config = dict(
    hidden_size=128,
    norm='layernorm',
    qk_norm=False,
    doc_mask=True,
    max_steps=5536,
)
Each number is 128 + 24 x the weight over its row's rms, rounded and kept within 0 to 255. Layers, rows and columns count from 0. The size above them is the row's rms in percent of the matrix's.

# layer 5 attention key, 128x128, rms 0.0952, rows 95, columns 0-127
size [ 80]
[[136  85 117 154 126 117 149 173 140 128 162 137 124 141 111 114 108 125 184 130 161 122 112 146 136  82 158 134 150 136 146 153 136 117  82 148 123 129 121 168 136 129 125 142 102 139 168 171 108 202 117 102 145  90 158 155 133 131 128 142 143 116 104 132 130 104 141 112 166 133 160 103 101 144 146 111 128 138 135 137 118 144 172 115 119  83 140 153 121 137 111 135 116 109 118 124 135 119 104 114 113 114  91 129 111 105 115  95 164 131 160 114 115 133 174 111 153 167 128 109 137 156 146 102 115  56 109  63]]
# layer 5 attention value, 128x128, rms 0.0614, rows 64-90, columns 0-127
size [ 97  95  98 105 104  97 102  87 100  98 113 122 108  98  91  94  94  98 102  98  95 109  97  93  93  99  92]
[[104 121 127 191 141 133 143 129 150 138 135 117 136 153 134 133 143 140 111 104  75 112  88 137 127 170 146 142 101 119 106 134 138 106 110 149 129 179  87 158 105 168 125  92  61 118 155 179 154 114 137 133 112 175  79 124 100 130 131  78 136 169 118 143 138 108 161  94 117 120 128 127  94 134 134 119 110  87 119 139 134 115 119 128 105 146 123 119 113 186 136 128 145 107 111  89 178 122  58 139 112 119 127 137 133 145  96 125 136 135 136 106 133 156 116 122 154 149 134 112 103 113 128 145 132 116 155 123]
 [143  78 127 163 114 122 122 125 160 145 129 129 119 118 143  95 151  92 133  95 111  97  86 128 115  79 158 152 148 138 137 113 138 132 147  70 104 143 165 164 144 108 114  97 101 124 164 104  82 105 124 170 124 146 128 129 153  88 114 102 132 129 160 130 143 153 173 125 100 132 170 125 112 144 125 124 128 157 193 109 151 118 135 138 121 153 136 156 135 118 140 178 121 112 112  86 116 174 147 129 111 132  97 109 108 150 103 136 120 158 136 114 148 190 132 135 118 147 139 112 136 100 114 156  96 109 150 155]
 [128 125 153 131 137 124 146 134 128 144 158 152 142 170 129  61 151 154 143  88 129 108 101 129 138 123 165 128 107 108  99 140 102 134  77 147 124 152  92 125  85 117 143 125  91 130  93 104 123 131 202 152 130 126 107 145  94 197 139 113 127 123 141 149 116 113 108 107  85 144 109 115 150 108 119 177 123 123  64 121 161 131  92 115 128 131 146 117 136 102 147 127 122 147 136 113 125 152 102 159 105 157 155 109 112 140  88 122 148 145 143  63 161 132 139 110 130 132 116 139 140 116 133 143 129 129 124  85]
 [153 131  95 168 166 131 125  96 123 125 136 188 104 148 155 103 149 160  83 114 119 135 131 156 131 173 146 159 158 115 118 124 115 130 117  93  95  94 175  99 150 111 136 136  98 144  79  42 104 136 120 167  94 132 106 165 145 116 115 124 119  99 133  88 124 145 108 116  74 132  82 151 112 142 124 112 131 113 141 155 112 114 138 122 139 147 116 125 139  92 139 120 102 154  91 122  94 151 107 112 112 130 119 166 117 142 141 134 127 128 134 153 151 149 109 149 174 153 137 129 142 127 126 157 136 143 153 125]
 [136 148 150 152 126 138 121 150 117 150 159 141 125 171 137 113 167 146 126 147 127 129 133 171 128  86 120 130 135 140  91  96  94 118 110  90 153  99 137 129 140 150 119 139 130 144 128 100 118 109 134 119  96 141 115 143 192 118 113 113 158  91 109 135 169 154 137  66 112 122 147  91 135 130 117 145 155  98 155 154 116 100 186 155 131 132 171 133 118 107 134  78 133 146 124 146 139 193 116 109 149  74 122 104  97 127 105 138 137 117 130 132 129 154 124 101 114  99  66 141  93 112 124 123 151 111 142  95]
 [182 138 130 126 140  92 133 122 170 142 101 144 130 123 108 137 142 143 114 113 130 126 151 129 121 167 110 140 124 136 128 103  85 132 132 104 166 157 115 142 147 110 127 141 177  67 157 150 120 136  96 147  91 122 137 115 134  89 108 139 136 119 153 170 180 101 105 130 125 139 111 105 170 187 147 132 164 121 138 125 109 156 116 136  65 150 105 110 136 116 117 119 139 171 139 174 119 146 132 150  96 124 117 101 128 104 150 126 127 136 135 100 123 182 141 134 173 110 120  87  67 108 139 139 131 140 101 125]
 [ 89 105  41  72 118 123 132 146 148 124 141 137 130 143 105 152 135 145 107 135 150 162 157 119 127  76 130 131 121 105  93 114  75 121  91 119 131 163 153 157 150 180 157 159 134 149 118 121 153 120  99 113 138  97 166 138 104 119 107 124 116 114  92 117 142 145 100 149 189 131 157 143 168 123 143 133 139 151 113 139 123  83 136 118 128 124 109 129 131 111 106 127 129 150 109 166 128 151 138  88 144 134 107 135 109 109 125 118 142 143 158 161 113 115 165  69  86 105 120 120 120 118 146 142 125 135 101 115]
 [ 98 112 124 142 128 139 127 145 146 138 116 193 113 103 131 100 131 151 163 137 122 143  64 135 122 124 117 162 139 118 128  96  87 103 191 124 137 109 141 109 135 155 125 145 119 171 117 147 131  80  89 129  99 142 141 107 115  94  90 129 136 100  93 113 145 157 134 135 100 104 161 123 132  87 125 122  94  86 118 153 127 103 140 137 160 154 123 152 135 118 145  99 156 126 158 125 142 121  98 148 155 160 121 139 137 162 126 175 114 109 110 158 150 148  83 152 134 129 167 109 106 109  85 107 108 139 134 178]
 [162 180 118 101 152  96 109 142 100 130 100 103 139 100 123 166 140 104 138 136 160  82 108  98 109  53 119  63 148 151 125 107 150 152 137 111 144 149 159 117 125 109 121  99 128 113 112 193 144 113 124 137 127  99 156 111  91 120 101 138 141 124 144 121 116 122 116 114 196 107 153 106 131 128 143 109 133 141 126 152 130 142 100  94 123 136 145 129 110 121 114 154 113 105 143 143 112 157 167 126 150 117 103 116 112 110 131 168 117 141 169  85 106 187 142 155 149 121 133 136 150 146 130 123 141 119  91 143]
 [148  83 141 110 117 132  99 126 157 139 172 127 134 102 126 136  72 109 110 128 114  96 110 134 139 129 138 140 156 135 175 132 166 168 175 152 110 100 137 132 176  89 136 140 103 132 176 134 133 131 153 113 131  97 105 115 104 109 124 142 137 159 155 136 136 173  88  97  78 121 114 173 122  92 133 157 147 125 107 118 135 107 107 207 153 124 117 113 115 101 135 144 117 152 118 110  79 148 140 121 135 141 114 105 142 111 132 126 108 112 129 138 115  90 106 152 143 130 123 123  94 152 136  98 116 124  68 113]
 [110 169 183 165 150 117 131 124 113 118  98  68 106 153 160 120  89 138 135 141 112  90 113 138 107 108 127  83 109 149 132 141 117 133 116 127 147 132 122 104 159  72 113 123 114 130 123 138 146 108 169 129 131 112 162 118 178 167 118 136 128 108 128 123  65 132 169 125 137 107  83 166 125 190 117 128 138 132 136 142 139 141 111 112 116 133 122 134 150 103 135 117 131 142 118 105 106 121 158 129 153 134 151 120 118 133  77 133 127  90 114  92 157 160 113 159 139 158 151 150 154 143 123 156 148 133 180  86]
 [125 133 130 174 144 131 140 119 163 143 126 109 136 148 123 124  88  91 137 171 112 113 178 109 142 107 120 135 157 180 135  97 167 138 148 125 171  93 163 125 177 132 125 139 155 150 131 122 122 139 137 145 124  90 145 109 162  78 130 127 163 139 145 122 138 171 197 125 138 121 111 135 116 193 114 119 142 135 131 158 114 122 146 145 103 131 141  99 119 144 133 168  89  92 137 119 116 149 161 115 162 100 113  69 121 114  72 113 118 111 113  87 117 140 106 117 144 126 123 114 128 124 100 110 144 127 109 112]
 [122 171 190 186 128 145 127 149 162 135 150 111 115 121 143 115 112 127 129 127 144 110 111 123 128 100 122 167 131 139 156 112 104 135  92  91 167 156 114 155 148  97 120 118 149 143 140 114 131 118 151  96 134 122  82 142 187 150 115 159 100  89 100 140 101 118 144 111 132 132 111 120 100  69 116 137 108 122 174 118 146 115 153 129  91 121 142 129 165  99  96  95 149 130 115 145 116 147 125 111 157  48 135 125 135 122  86 116 138  88 139 125 151 140 111 146 139 114 108  86 103 147 134 155 127 120 138 100]
 [146  72 108 136 110 136 146 143 170 110  93 107 124 126 140 156 110 151 104 128 102 142  89 133 126 142 135 130 133  76 106 133 112 128 112 133 141 149 166 155 100 149 158 129  90 170 121 132 123 108  69 128 162 112 148 120 150 101 129 121 114 163 101 121  83 140 113 139 148  86 103 123 117  71 126 123 135 139 126 175 191  99 162  88 139 171 157 134 137 144 153 154 170 140 151 113 142 120 127 115 120 161 163 130 146 140 122 141 106 112 123 166  97 127 130  90 141 163 138 129 142 128 114 109  94 116 128  87]
 [130  89 134  98 128 137  79 122 165 118 163 134 114  66 104 123 162 141 137 135 174 136 128 126 132 102 169 118 147 115 107 130 118 116 146 120 124 132 132 139 131 105 139 165 116  91 127  94 136 133 131 109 114 107 125 126 203 116 123 115 148 139  76 126 150 166 119 159 167 105 143 118 125  94 122 122  83 171 169  72 165 158 167 148 163 130 170  86 157 117 126 162 157 149  88 122 109 123 127 115  94  94 151 113 126  99 142 143 126 114 154 124 119 108 137 124 125 122 140 122 135 121 112 115 154 128 162 131]
 [141  79 127  76  97 136 106 119 143 148 138 130 131 157  71 122 140 135 113 155 119 128 104 133 115 136 110 170 151  92 123 163 140 107 143 127 110  79 123 140 194 115 117 139 101 125 171 147 128 134 129 120 106 146 127 139 181  91 108 111 140 144 143 137 180 175 118 121 156  98 118 132 105 126 132 144 113 109  70 157 125 146 144 139 134 136 113 118 129 150 143 180 121 124 109 125 203 108 145 129 104 116 116 168 183 122 144 151 103 111 112 147 117 101 100 115 167 126 135 113 118 149 136 108 139 140 115 134]
 [100 157 125 130 169 123 139 119 181 136 114 134 139 152 103 146 140  74 127 152 146  85 123  76 139 141 174 102 137 101 145 123 139 131 106 126 117 108 147 124 113  87 144 114 130  78 137 109 105 145 139 154 154 119 133 112 101 134 114  87 113 129 105  97 106 129 122 168 127 103  91 140  83 184 147 129 125 144 148  89  94 160 103 144 124 110 136 146 128 158  92  89  92 147 153 119 154  78 104 139 116 100 125 130 127 191 130 130 107 134 153 143 140 126 140 161 109 170 154 124 144  98 127 158 127 139 116 138]
 [148 124 164 144  86 127 156 135 108 137 126 143 126 109 143 124  68  96 102  89 118 148 132 160 145 107 154 110 104 141 112 134 111 141 130 153 136 138 117 166 172 123 130 134 134 119 103 114 161 154 124 121 157 121 135  84  84 125 149 142 103 109  98 129 127  78  86 122 158 102 151 100 135  67 118 107 132 153 107 170 170 125 162 102 111 143 120 135 115  84 113 138  85 127 124 156 114 111 133 131 131  84 130 112 142  87 156 156 130 115 153 174 109 159 158 128 167 132 109 101 142 134 142  82 113 111 116  95]
 [118  93 165 112 161 127 162 145 102 123 102 149 128 134 176 116  89 147 117 136  81 137 202 142 126 164 141 161 113 113 123 123 145 111 172 134 122 129 107 144  77 130 126 124 119  97 110 124 102 102 168 120 146 114 109 121 146 142 113 127 108 104 143 114 136 127 136 158  63 134  89  90 111 120 111 107 171 136 152 215 115 137 130 159 120 132  78 124 121 132 142 143 103  93 140 155 111 164 103 145 108 155 144 118 138 145 157 118 122 128 109 154 129 154 159 126 145 131 145 122 168 129 112 112 124 116 136 124]
 [ 91 130 154 109 118 133 156 111 110 119 147 186 137 183 106 110 128 158 171  96 114 120 148 130 141 134 177 128 128 185 128 130 109 103 179 147 164  88 113 128 131 106 141 118 126 120 143 151 167 115 138 139 142 130 123 139 107 140 127 112 100 140  98 119  83  86 157 123 138 141 147 145 121 110  99 165 181  85  70 147 106 122 126 127  95 114 100 161 149 155 182 128 130 114 128 121 143 114 105 149 134 158 135 138 150 171  81 126 155 109 111 113 139 103 112 123  92 128 131 155 104 119 110 127 119 152 121 110]
 [120  95  92 150 125 140 112 139 171 155 119 121 121  92  86 105 141 123 162 100 147 174 152 126 143 107 117 138 122  83 139 133 106 114 120  95 125 132 107 133 148 172 127 149 123 110 104 141 137 161 140 168 115 107 134 102 166 130 161  81  84 132 107 127 150 116 133 120 194 121 195 142  95 107 154 114 121 109 149  88 156 132 133 105 161 106 151 121 171 129 117  95 104  97 127 136 150 117 151 117  99 134 117 105 115 136 148 109 124 136 140 177 133  82 126 127 102 122 118 108  87  87 134 107 112 133 107 158]
 [123 122 145 110 147 136 137  91 121 112 137 162 125 191 129 155 104 114 142 135 114 199 174 135 122 172 132 138  95 107 118 155 126  86 101 125  97 112 134  99 114 148 141 132 127  93  95  97 135 112 112 110 125 141  90 143 111 166 133 100 127 149 151 108  97 155 115 140 149 119  70 150 146  98 139 138 179 132 121 108 121 176 138 122 103 129 127 128 179 147 160 108 169 160 112  81 121 120 109 149 120 132 142 171 114 148 153  96 147  99 119 175 121 125 149 138 158 145 146 153 101 121 130 115 114 132 124 154]
 [110 135 130 177  79 140 115 145 127 129 124 107 137  85 151 126 135 131 116 194 168 121 103 150  74 122 100 131 118 145 127 117 134 138 128 152 154 178 107 127 148  77 119 138 121 161 116 123 146 122 177 117 126 108 166  98 125 105 111 160 131  90 135 110  95  93 114 145 125 132  94  99 162 180 122  96 125 146 113 151 130 109 102 105 111 132 127 136 109  93 171 121 126 140 170 142 111 139  92 119 142 111 122 112 162 176  69 171 121 138 125 135 113 165 113 134 113 159 108 118 134 151  96 137 121 135 117 126]
 [167 112  66 154 131 102 142 148 178 133 132 165 108 130 136 127 118 130 101 139 155 100 122 173 129 137 157 139  99 125  94 117 110 159 144 111  83 126 109 137 123 133  77 142 102  87 108 134 149  93 146 120  86 103 142 173 180 130 115 139  98 135 157 122 117 126 108 139 146 108 118 100 110 127 181 102 114 139 131 187 102  96 162 150 157 124 134 180  86 118 137 142 126 122 105 119 129 108 101 115 117 145  91 175 122 111 119 136 128 103 155  95 128 124 131 138 111 116 157 117 114 133 120  79 152 134 135 139]
 [181 136 114 182 119 160 103 135 146 111  97 117 115  64 137 177 109 151 132 139 101 133 109 105 127 124  90 107 166 145 146 133  97 133 152  97 136 127 159 144 153 161 123 126  97 113 171  74 164 134  82 134 129  97 145 117 131  99 109 153 142 154 102 148 169 122  81 100 178 129 129 127 150 143 141 175  91 129 127 135 147 136 140  79 117 118 132 115 130 127 120 174 133  77 127 120 133 112 157 138 149  78 106 125 122 105 112 146  95 109 144 147 122 148 129 131 144 120 135 139  97 136 112 140 145 120 115 124]
 [125 181 142 101 109 126 121 144 115 142 139 155 130 120 137 190  99  81 133 122 161  98 126 175 124  98 151  92 103 135  99 125 117 122 143 123 165 147 111 132 138 111 145  97 187 119 136 155 112 109 166 108 108 138 139  97 153  94 127 159  81 127 125 131 118 165 115 102 159 106 144  98 124  90 118 132 129 132 161 145 175 120 131  64 137 152 150 159 110 170 132 135 130 124 151 152 109 148 105 121 142 147 157  72 113 138 147 139 125 170 106 140 122 134 136 103 162 109  96 127 146 113 104 132  94 123 150 111]
 [132 145 105 164 138 114 111 134 126 155 110  89 116 150 131 128 124 107  92 125  99 156 156 124 128 152 123 125 118  84  79 116 128 141 126 106 104 124 112 130 121 153 109 103  83  90  92 187 128 155  89 194 102 121 143 105  86 142 113 145 160 133 172 152  91 145 156 117 105 109 108 101 102 145 174  97  95 129 100 160 118 125 113 153 120 139 137 127 104 162 112 116 125  96 146  96 179 123 151 133 145 151 143 102 136 126 120 149 102 133 106 112 135 142 132 130 191 159 134 146 119 138 143 112 150 131 166 141]]
# layer 5 attention output (transposed), 128x128, rms 0.0644, rows 64-89, columns 0-127
size [ 88 101  96  91 109  92 104  88 102  94 120 133 108  99  96 102  98 100 112 101 100 119  97 101  91  96]
[[105 117 124  80 101 133  96 108  89 158 113  92 174 106 133 125 111 137 113 105 145  99 192 140 110 123 120 166 152 139 160 114 113 155 155 104 142  94 152 107 139 108  94 116 178 135 104 127 147  78 137 144 159 105 123 126 169 116 141 128 109 134 143 121 124 155 113 132 130 144 127 127 126 118 151 121 146 144 117  97 105  91 144 133 144 109 136 150 113  83 143 106 123 188 144 149  92 155 159 113 140 108 122 106 118 131 148 134 130 108  98 144 142 115 146 142 121  71 126 149 143 140 108 132 149 211 111 161]
 [136 139 114 112 129 169 130  52 124 136  94 134 162 108 135 162 139 166 126 174 133 159 152 159 147 155  89 124 141 129 134 120 108 118 132 164 109 103 108  93 107 137 123 112 179 111 108 144 180 133 117 117 117 154 121 143 166 148 141 123 126 138 104 128 131 110 147 157 139 152 106 141 142  85 158 133 106 107  90 149  90 106  88  98 132  71 108 117 105 128 133 122 120 173 166 154 162 100 134 143 106 107 147 121 132 156 146  95 139  98 139 143 116 100 158 148 147  99 133 125 119 130  90 114 127 129 100  83]
 [ 58  98 121  99 135 117  85 121  73 164 108  99 126 118 151 146 104 134 104 107 103 114 172 120 116 151  86 138 134 159 124 155 176 158 126 137 140 146 138 139 146 138 121 138 148 118 109 155 118 125  84 103 148 157 127 130 142  96 145 161 120 106 132 112 148 140 114 131 132 107 125 147 104 141 126 143 162 113 166 115 100 125 145 133 130 141 113 137 105 136 136 140 151 151 139 139 160 101 157 111 160 134 126 142 143 133 124 160  53 106 125 145  81 128 122 160 136 113 118 118 151  81  96 108 142 209 120 142]
 [122 119 134 101 130 118 106 137 133 157  99 122 142 125 154 116 144 119 189 146 128 157 113 105 145  90 117 100 113 159 154 134 142 144 126 126 132 154  85 148 109 129 131 138 162  95 130 169 147 132 118 125 138 132 136 112 121 133 125 109 138 162  84 155 135  94 160 138 170 123 120 100 149 114 116 138 121 138 126 137 124 113 127 127  87  43 151 116 130 129 133 132 148  73 148 119 151 121 118 141 134 133 163 114 155 127 129  66 125 147 173 135  82 150 162 171 123 145 115 114 126 121 105 146 122  36  98 120]
 [128 105  97 123 144 111  95 106 149 138  81  95 107  85 160 140 136 111 137 126 111 118 110 151 106 135 131 152 119 141 145 154 148 151 130 142 104 129 128 139 112 133  94 100 138 129 116 104 140 143 117 164 148 134 147 128 132 164 119 104  69 198 113 118 105  89 168 190 126 114 101 151 146 117 147 113 110 163 134 117 119 170 107  97 119  80  97 126 172 172 149 140 127  82 134 135 135 106 147 117  98 145 148 131 114 126 113 136 169  99 117 120 130 122 177 143 157 145 144 116 137 172 119 132 110  72 122 145]
 [120 119 109 145 112 196 172 142  93 143 145 122 124 169 146 117 174 105 177 123 142 132 122 123  89  84 112 130 157 138 148 159 131 133 125 152 106 129 121 130 111 134  91 123 100 153 123 109 132  88 145 141 124 164  92 120  93 128 132 129 119 112 112  89  72 188 139 160 107 137 124 140 113  81 142 132 114 138 118 124 112 124  89 149 126 126 150 131 143 139  98 136  97 115 119 118 169 104 150 133 136  93 122 125 129 141 148 119 132  94  95 149 173  88 168 114 105 173 122 141 157 125 161 141 156  83 115 108]
 [166 153 156 174 138 131 125 171 113 132 152 122  60 122 151 101 107  98 136 135 138 133  73 158 149 115 148  92 127 156 138 134 150 100 117 142 144  93 132 111  90 103 101 118 144 144 139 110 122 164 117 106 120 143 133 136 116 153 111 131 101 131 169 142 110 106 148 122  82 127  94 135 116 112 120 125 171 108 152 141 137 171 130 113 106 188 131 117 149 118 127 114 101  73 135 127 120  98 103 124  93 134 160 127  94 131 107 147 123 126 105 121 161 119 112 143 142 174 125 152 164 204 127 120 114 108 142 116]
 [165 147 123 131 109  92  99 102 139 111 118 137 172 160 158 143 132 131 102 164 109 162 172 128  97 119 123  97 125 156 140 184 153 126 104 134  98 115 116 138 100 100 144 102 106 120 140 100 111 154 143 137 115  97 148 141 169 150 152  95 128 169 115 111 131  70 152 101 131 157 150 105 143 156 137 126 107 151 121 136  76 111 141 110  97 117 110 136 123 125 135 145  95 107  87 145 142 124 118 134  83 165 143 127 151 108 119 105 135 134 146 103 145 152 191 105 126 144 107 152 152 134 165 140 117  82 128  84]
 [124 137 131 141 115 163 160 128 127 104 162 120  90 127 107 149  87 126 123 114 123 150 114 123 130 145 115 173 134 111 104 148 103  85 150 118 118 115 119 139 111 157 130 182  90 126 150  46 100 169 174 108 123 140  99 150 129 113 147 148 108 137 122 147 107 141 143 156 110 164 155 132  99 119 160 117  95 143 130 130 144 140 134 179 139 157 120 156 134 141 114 123 148 159 131 110 147 123 127 156 172 125 115 135 115 114 105 123 146 137  80 168 140  85 117  68  92 115 118 120  88 101 150 134 131 100 164 101]
 [ 99 120 136 155 104 150 148 106 143  74 134 195 139 166  89 129 151 147 113 134 126 160 123 131  91 121 115 128 128  99 124 136 104  98 102 139 129 138 127 123  94 135 158 129 138 142 146 126 127 129 106 126 110 138 141 148 141 104 129 113 123  53 122 124 128 128 167 120 155 134 185  71 133 148  97 136 114 131 154 149 121 149 114 115 108 127 133 136 140 119 130 150 126 138 148 137 117 107 120 143 107 114 113 141 167 139 123 151 117 159 111 122 141 129 106  98 109  28 144  98 173 102 136 127 150 193 155 104]
 [151 107 113  99 120 105 108 102  84 112 129 172 126  97 114 120 128 141 108 127 171 125 150  80 167 156 111 140 130 126 109 128 145 151 151 123 133 126 130 131 122 190 143 151 126 116 109 121  81 173 128 141 155 118 112 128  89 115 143 111 127 141 121 157 130 133  94 131 166 135 121 117 121  89 102 132 109 153 115 136 154 165 153 140 171 105 142 171 101 162 115 123 149 116 141 103 132 151 141 124 158 157  99 175 128 115 133 156 150 135 151 123  55 142 153 134 119 124 128  73  88  85 120 142 126  72 122 148]
 [155 127 147 102 120 129 133  75 150  75 120 145 123 134 127 157 161 155  89 105 138 144  82 165 100 129 102 121 106  87 116 120  87 126 127 118  93 122 117 117 128 151 112  99 121 111 136 100 162 140 149 157 116 145 120 157 137 134  85  87 104 121 107 129  92 130 133 159 138 131 177 145 159  79 108 114  83 169 134 134 141 177 126 153 178  98 121 144 162 137 136 103 156 137 113 128 132 119 131 152 113 115 104 144 124 118 164 168 159 148 130 151 119 111 118 143 129  90 144 123  87 171 148 148 110 104 160 136]
 [107 112  92 122 131 120 123 109  80 110  87 121 110  83 120 108 168 106 121 114 109 127 139 143 104 160 116 100 109 163  85 138 120 146 136 152 118 115 121 133 111 177 118 115 138 116 100 118 129 133 123 180 129 137 139 110 151 154 149 117 121 183 117 127 147 135 142 156 114 120 108 140 138 164 109 142 143 157  77 128  93 172 104 157 150 118 138 122 113 161 141 128 125 160 154  83 126 106 172 109 104 160 116 142 121 140 149 165 152 132  95  97  61 142 169 120 143  99 145 134 114 147 141 107 128 141 172 176]
 [109 171 135 122 103 104  98 100  77 119 130 123 165 121 161 131 128 155 118 126 160 121 176 118 166 114 114 126 112 139 132 129 140 111 130 128 102 103 103 126 107 109 119 131 164 125 143 135 148 162 153 127 100 134 127 171 109 102 112 117 108  96 152 128 137 132 145  96 113 162 144 133 143 176 116 145 109 102 123 117 101 102 116 116 155 113 107 142  99  66 119 108  81 115 130 154  81 165  92 142 119 138 109 123 113 113 137 154 163 142 127  97 189 157 111 168 108 120 128 138 143 112 131 131 148 194 173 164]
 [120 173 111 168 130 154 183 122 123  71 108 122 160 165 135 159 112  96 134 146 100 139 121 135 105 133  87 115 125 164 136 120 110 125 102 114 108 157 130 129  95 147 126 103 169 166 110 140 132 141 115 176 135 170 105 139 110 165 131 137 118 116 165  99 137  56 152 120  95 130 106 146 137 146 112 131 145 131 101 162 140 140  92 105 104 149  76 161 133 136 162  88 112  77 145 122 124 138 124 119 143 127 110 128 178 150 135 136 149 123 120 130 131 156 107 124 112 140  80 146 134 154 139 113  96 102 114 120]
 [146 135 129 172 153 133 165 119 160  94 142 153 181 126 167 132 148 136 120 128 103 137  96 122 119 103 154 126 100 152 137  72 108 137 148 129 106 135 156 118  93 136 129 108 171 140 135 115 152 114 108 116 153  90 158 127  82 140 122 108 137 131 119 105  76 111 187 106  97 146 144 101 157 107  95 142 130 133 159 152 114 106 116 100 137 103 167 144 122 115 119  94 107 123 151 130  58 144 121 154 113 128 147  89  99 109 105  96 141 158 138 161 148 142 117 140  92  89 124 163 141 109 125 152 140 123 154 124]
 [147 141 116 122  75 176 147 133  89 108 144 123  99 138 145 145 142 167 117 118 143 175 121 135 114 111  87 142 103 149 124 150 122  81 150  94 143 136 104 115 127 128 141 170 129 177 140 120 125 114 120 154 125 148 106 147 143 107 120 143 166 103 107 170 117 133 132 102 111 165 161 113 158 132 110 121 154  98  79 136 143  89 178 124 146 144 129 105 112 130 163 147 165 117  65 145 129 152 159 118 112 125 112  99 162  78 159 114 128 135  92 152 106 154 109 128 131  76 108 124 124 131 149 130 122  95 117 148]
 [110 124 147 125 168 153 133 127 115 129 127 102 125 136  87 176 170 153 121 145 136 103 124 108 123 143 132 119 129 113 146 118 154 130  97 137 126 131 147 121  68 119 129 124  62 134 146 131 114 126 158 129 135 118  96 181 113 100 101 130 114 161 160 125  87 170 133 119  95 150 121 150  99 161 141 121 140 139 137 101 103 143 124 161 129 134 120 107 105 114 133 140 152 126 141 136  90 116 107 125 154 143 100 150  77 131 108 124 113 152  76  99 179 101  88  87 107 108 155 152 154 134 144 124 130 179 179 169]
 [139 131 112  82 111 115 100 133 152 160 137 132 169 144 123 159 159 160 134 104 169 121 103 108 165 124  88 110 139 154 154 108 118 159  83 125 131 155 125 117 180  90 125  95 108 112 138 149 136 121 114 131 124 103 119 144  92  89 146  93 161 144 130 124 111 155 112 127 177 114 149 149 133 144 155 132  89 123 125  81 134 107 118 115 139  91 197 130 121 111 117 131 148 171  95 116 157  92 156 106 138 118 110 103 106 118 148 118 132 127 118 113 145 123 128 170 118 129 154 145  96  72 124 160 168 144 112 149]
 [153 107 131 105 135  81  94 149 160 143 116 137  62 127 141 113 100 127  62 142 121 132 114 123 113 154  91 120 113 104 125 133 149 165  60 130 132 102 174 128 124 119 129 150 109 156 129 113  81 166 135 124 157 112 170 102 147 152 135 126 154  88 143 127 143 144 107 114 127  88 111 141 131 136 109 122 122 141 143 134 142 139 145 108 157 148 117 157 123 119  90 144 143 121 138 139 130 126 124 107 101 166 136 119 104 106 143 156  49 123 139 123 114 158 139 134 155 152 171 107 160 161 144 137 153 171 120 143]
 [130 168 115 153 110 137 143 114 105  84 158  84 141 137 156 151 127 121  90 124 128 100 129 168 122 143 179 109 124 159 121 109 122 105 115 156 115 141 157  99 126 105 121  99 159 148 163 156 135 107 105 113 142 159 147 137 156 143  86 133 131 125 152 135 143 122 120 152  81 147  82 121 145 139 120 116 163  90 107 140 104 128 123 123  90 195 100 109  96 115 130 106 144 130 118 148 107 122 118 105 100 100 132 141 145 143 125 129 157 101 116  69 172 123 129 118 158 118 121 152 159 186 128 108 118 178 136  94]
 [125 133 132 112 109 116 156 215 119 151 103 116 103  98 136 108 112 134 115 122 162  99 108 109 155 108 155 101 144 130 175  84 100 180 142 131 166 141 130 139 147 117 135 124 160 127 122 170 146 143 150 150 156 122 149  91  87 108 130 132 146 110 110 140 129 122 122 102 113 121 114 111 114 152  77 121 116  96 134 150 141  97 142 120 117 132 146 110  78 105  97 131 106  95 111 168 102 132 138  89 126 141 115 108 155 108 154  90 132 150 156 122 138 144  78 181 115 157 130 120 161 158 127 170 145 126 125 123]
 [124 127 110 107 138 105  78 107 114  72 111 143 120 157 118  74 139 145 117 112 100 111 178 113 174 130 122 127 134 121 133 167 124 109 148 118  90 122 117 154 125 176 111 135  97 122 132 122 100 131 112 133  78 148 123 179 133 131 154 149 123 151 131 142 124 144 129 117 113 143 139 132 136  73 132 171 103 134 142 135 131 155 150 145 168 111 158 110 167 163  94 108 121 157 104 110 140 119 145 170 117 169  82 143 119 107 152 106 149  96  70 113 163 133 167 135 126 104 123 126 128  94 172 111 126 134 151 139]
 [144 128 114 119 139 174  75 110 131 104 129 110 174 104 128 125 123 128 149 105 103 158 128 105 110 131 106 121 171 131 159 107 168  89 137  89 136 100 141 109 131 104 114 138 130 144 164 122 138 133  99 137 175 138 123 101 110 113 150  84 135 114  99 113 147 139 142 140 155 165 117 120 118 123 104 124 126 139 107 137 119 120 119 131 127 115 128 134 161  93  82  87 144 148 143 124 147 172 132 144 168 133 160  87 142 139 158 107 137 166  88 142 165 140 138  84  89 132  87 189 120 120 152 171 110  97  85 125]
 [ 63 129 145 114 108 177 151 112 145 127 155 139 122 144 110 118 137  92 137 131 134 149 128 151  97 112 162 136 109 100 108 130 136  79 125 162 102 128  97 118 105 137 102 136 158 148  80 150 109 144 188 126 110 122 105 152 127 152 131 109 116 109 167 118 107 120 161 173 106 131 134 150  86  83 113  71 148 121 125 135 117 152 114 151 148 151 146 160 130 117 117  96 119 149 152 126  83 155 104 154 124 115 139 114 143 126 121 140 198 148 101 106 127 120 159 107 146  86 126 109 144 138 164  95 114 120 149 129]
 [127  91 141 129 107 108 135  82 111 129  91  68 125  99 109 109 154 190 123 133 113 116 123  79 164 145 122 163 142 146 157 146 137 146 112 150  82 117 133 145 110 146 102 140  80 167 151 138 135 156 126 123 103 126 139 174 114 165 136 127 123 148 145 129 130 143 117 125 113 128 144 141 116 166 145 126  98 179  90 109 100 151 114 115 145 133  96 124 115  99 125 155 114 144 121  92 151 123 160 145 161 117  83 149 119 149  94 163 153  69 138  98 147 125 117 138 116 159 147 119 104 177 128 108 135 136 134 151]]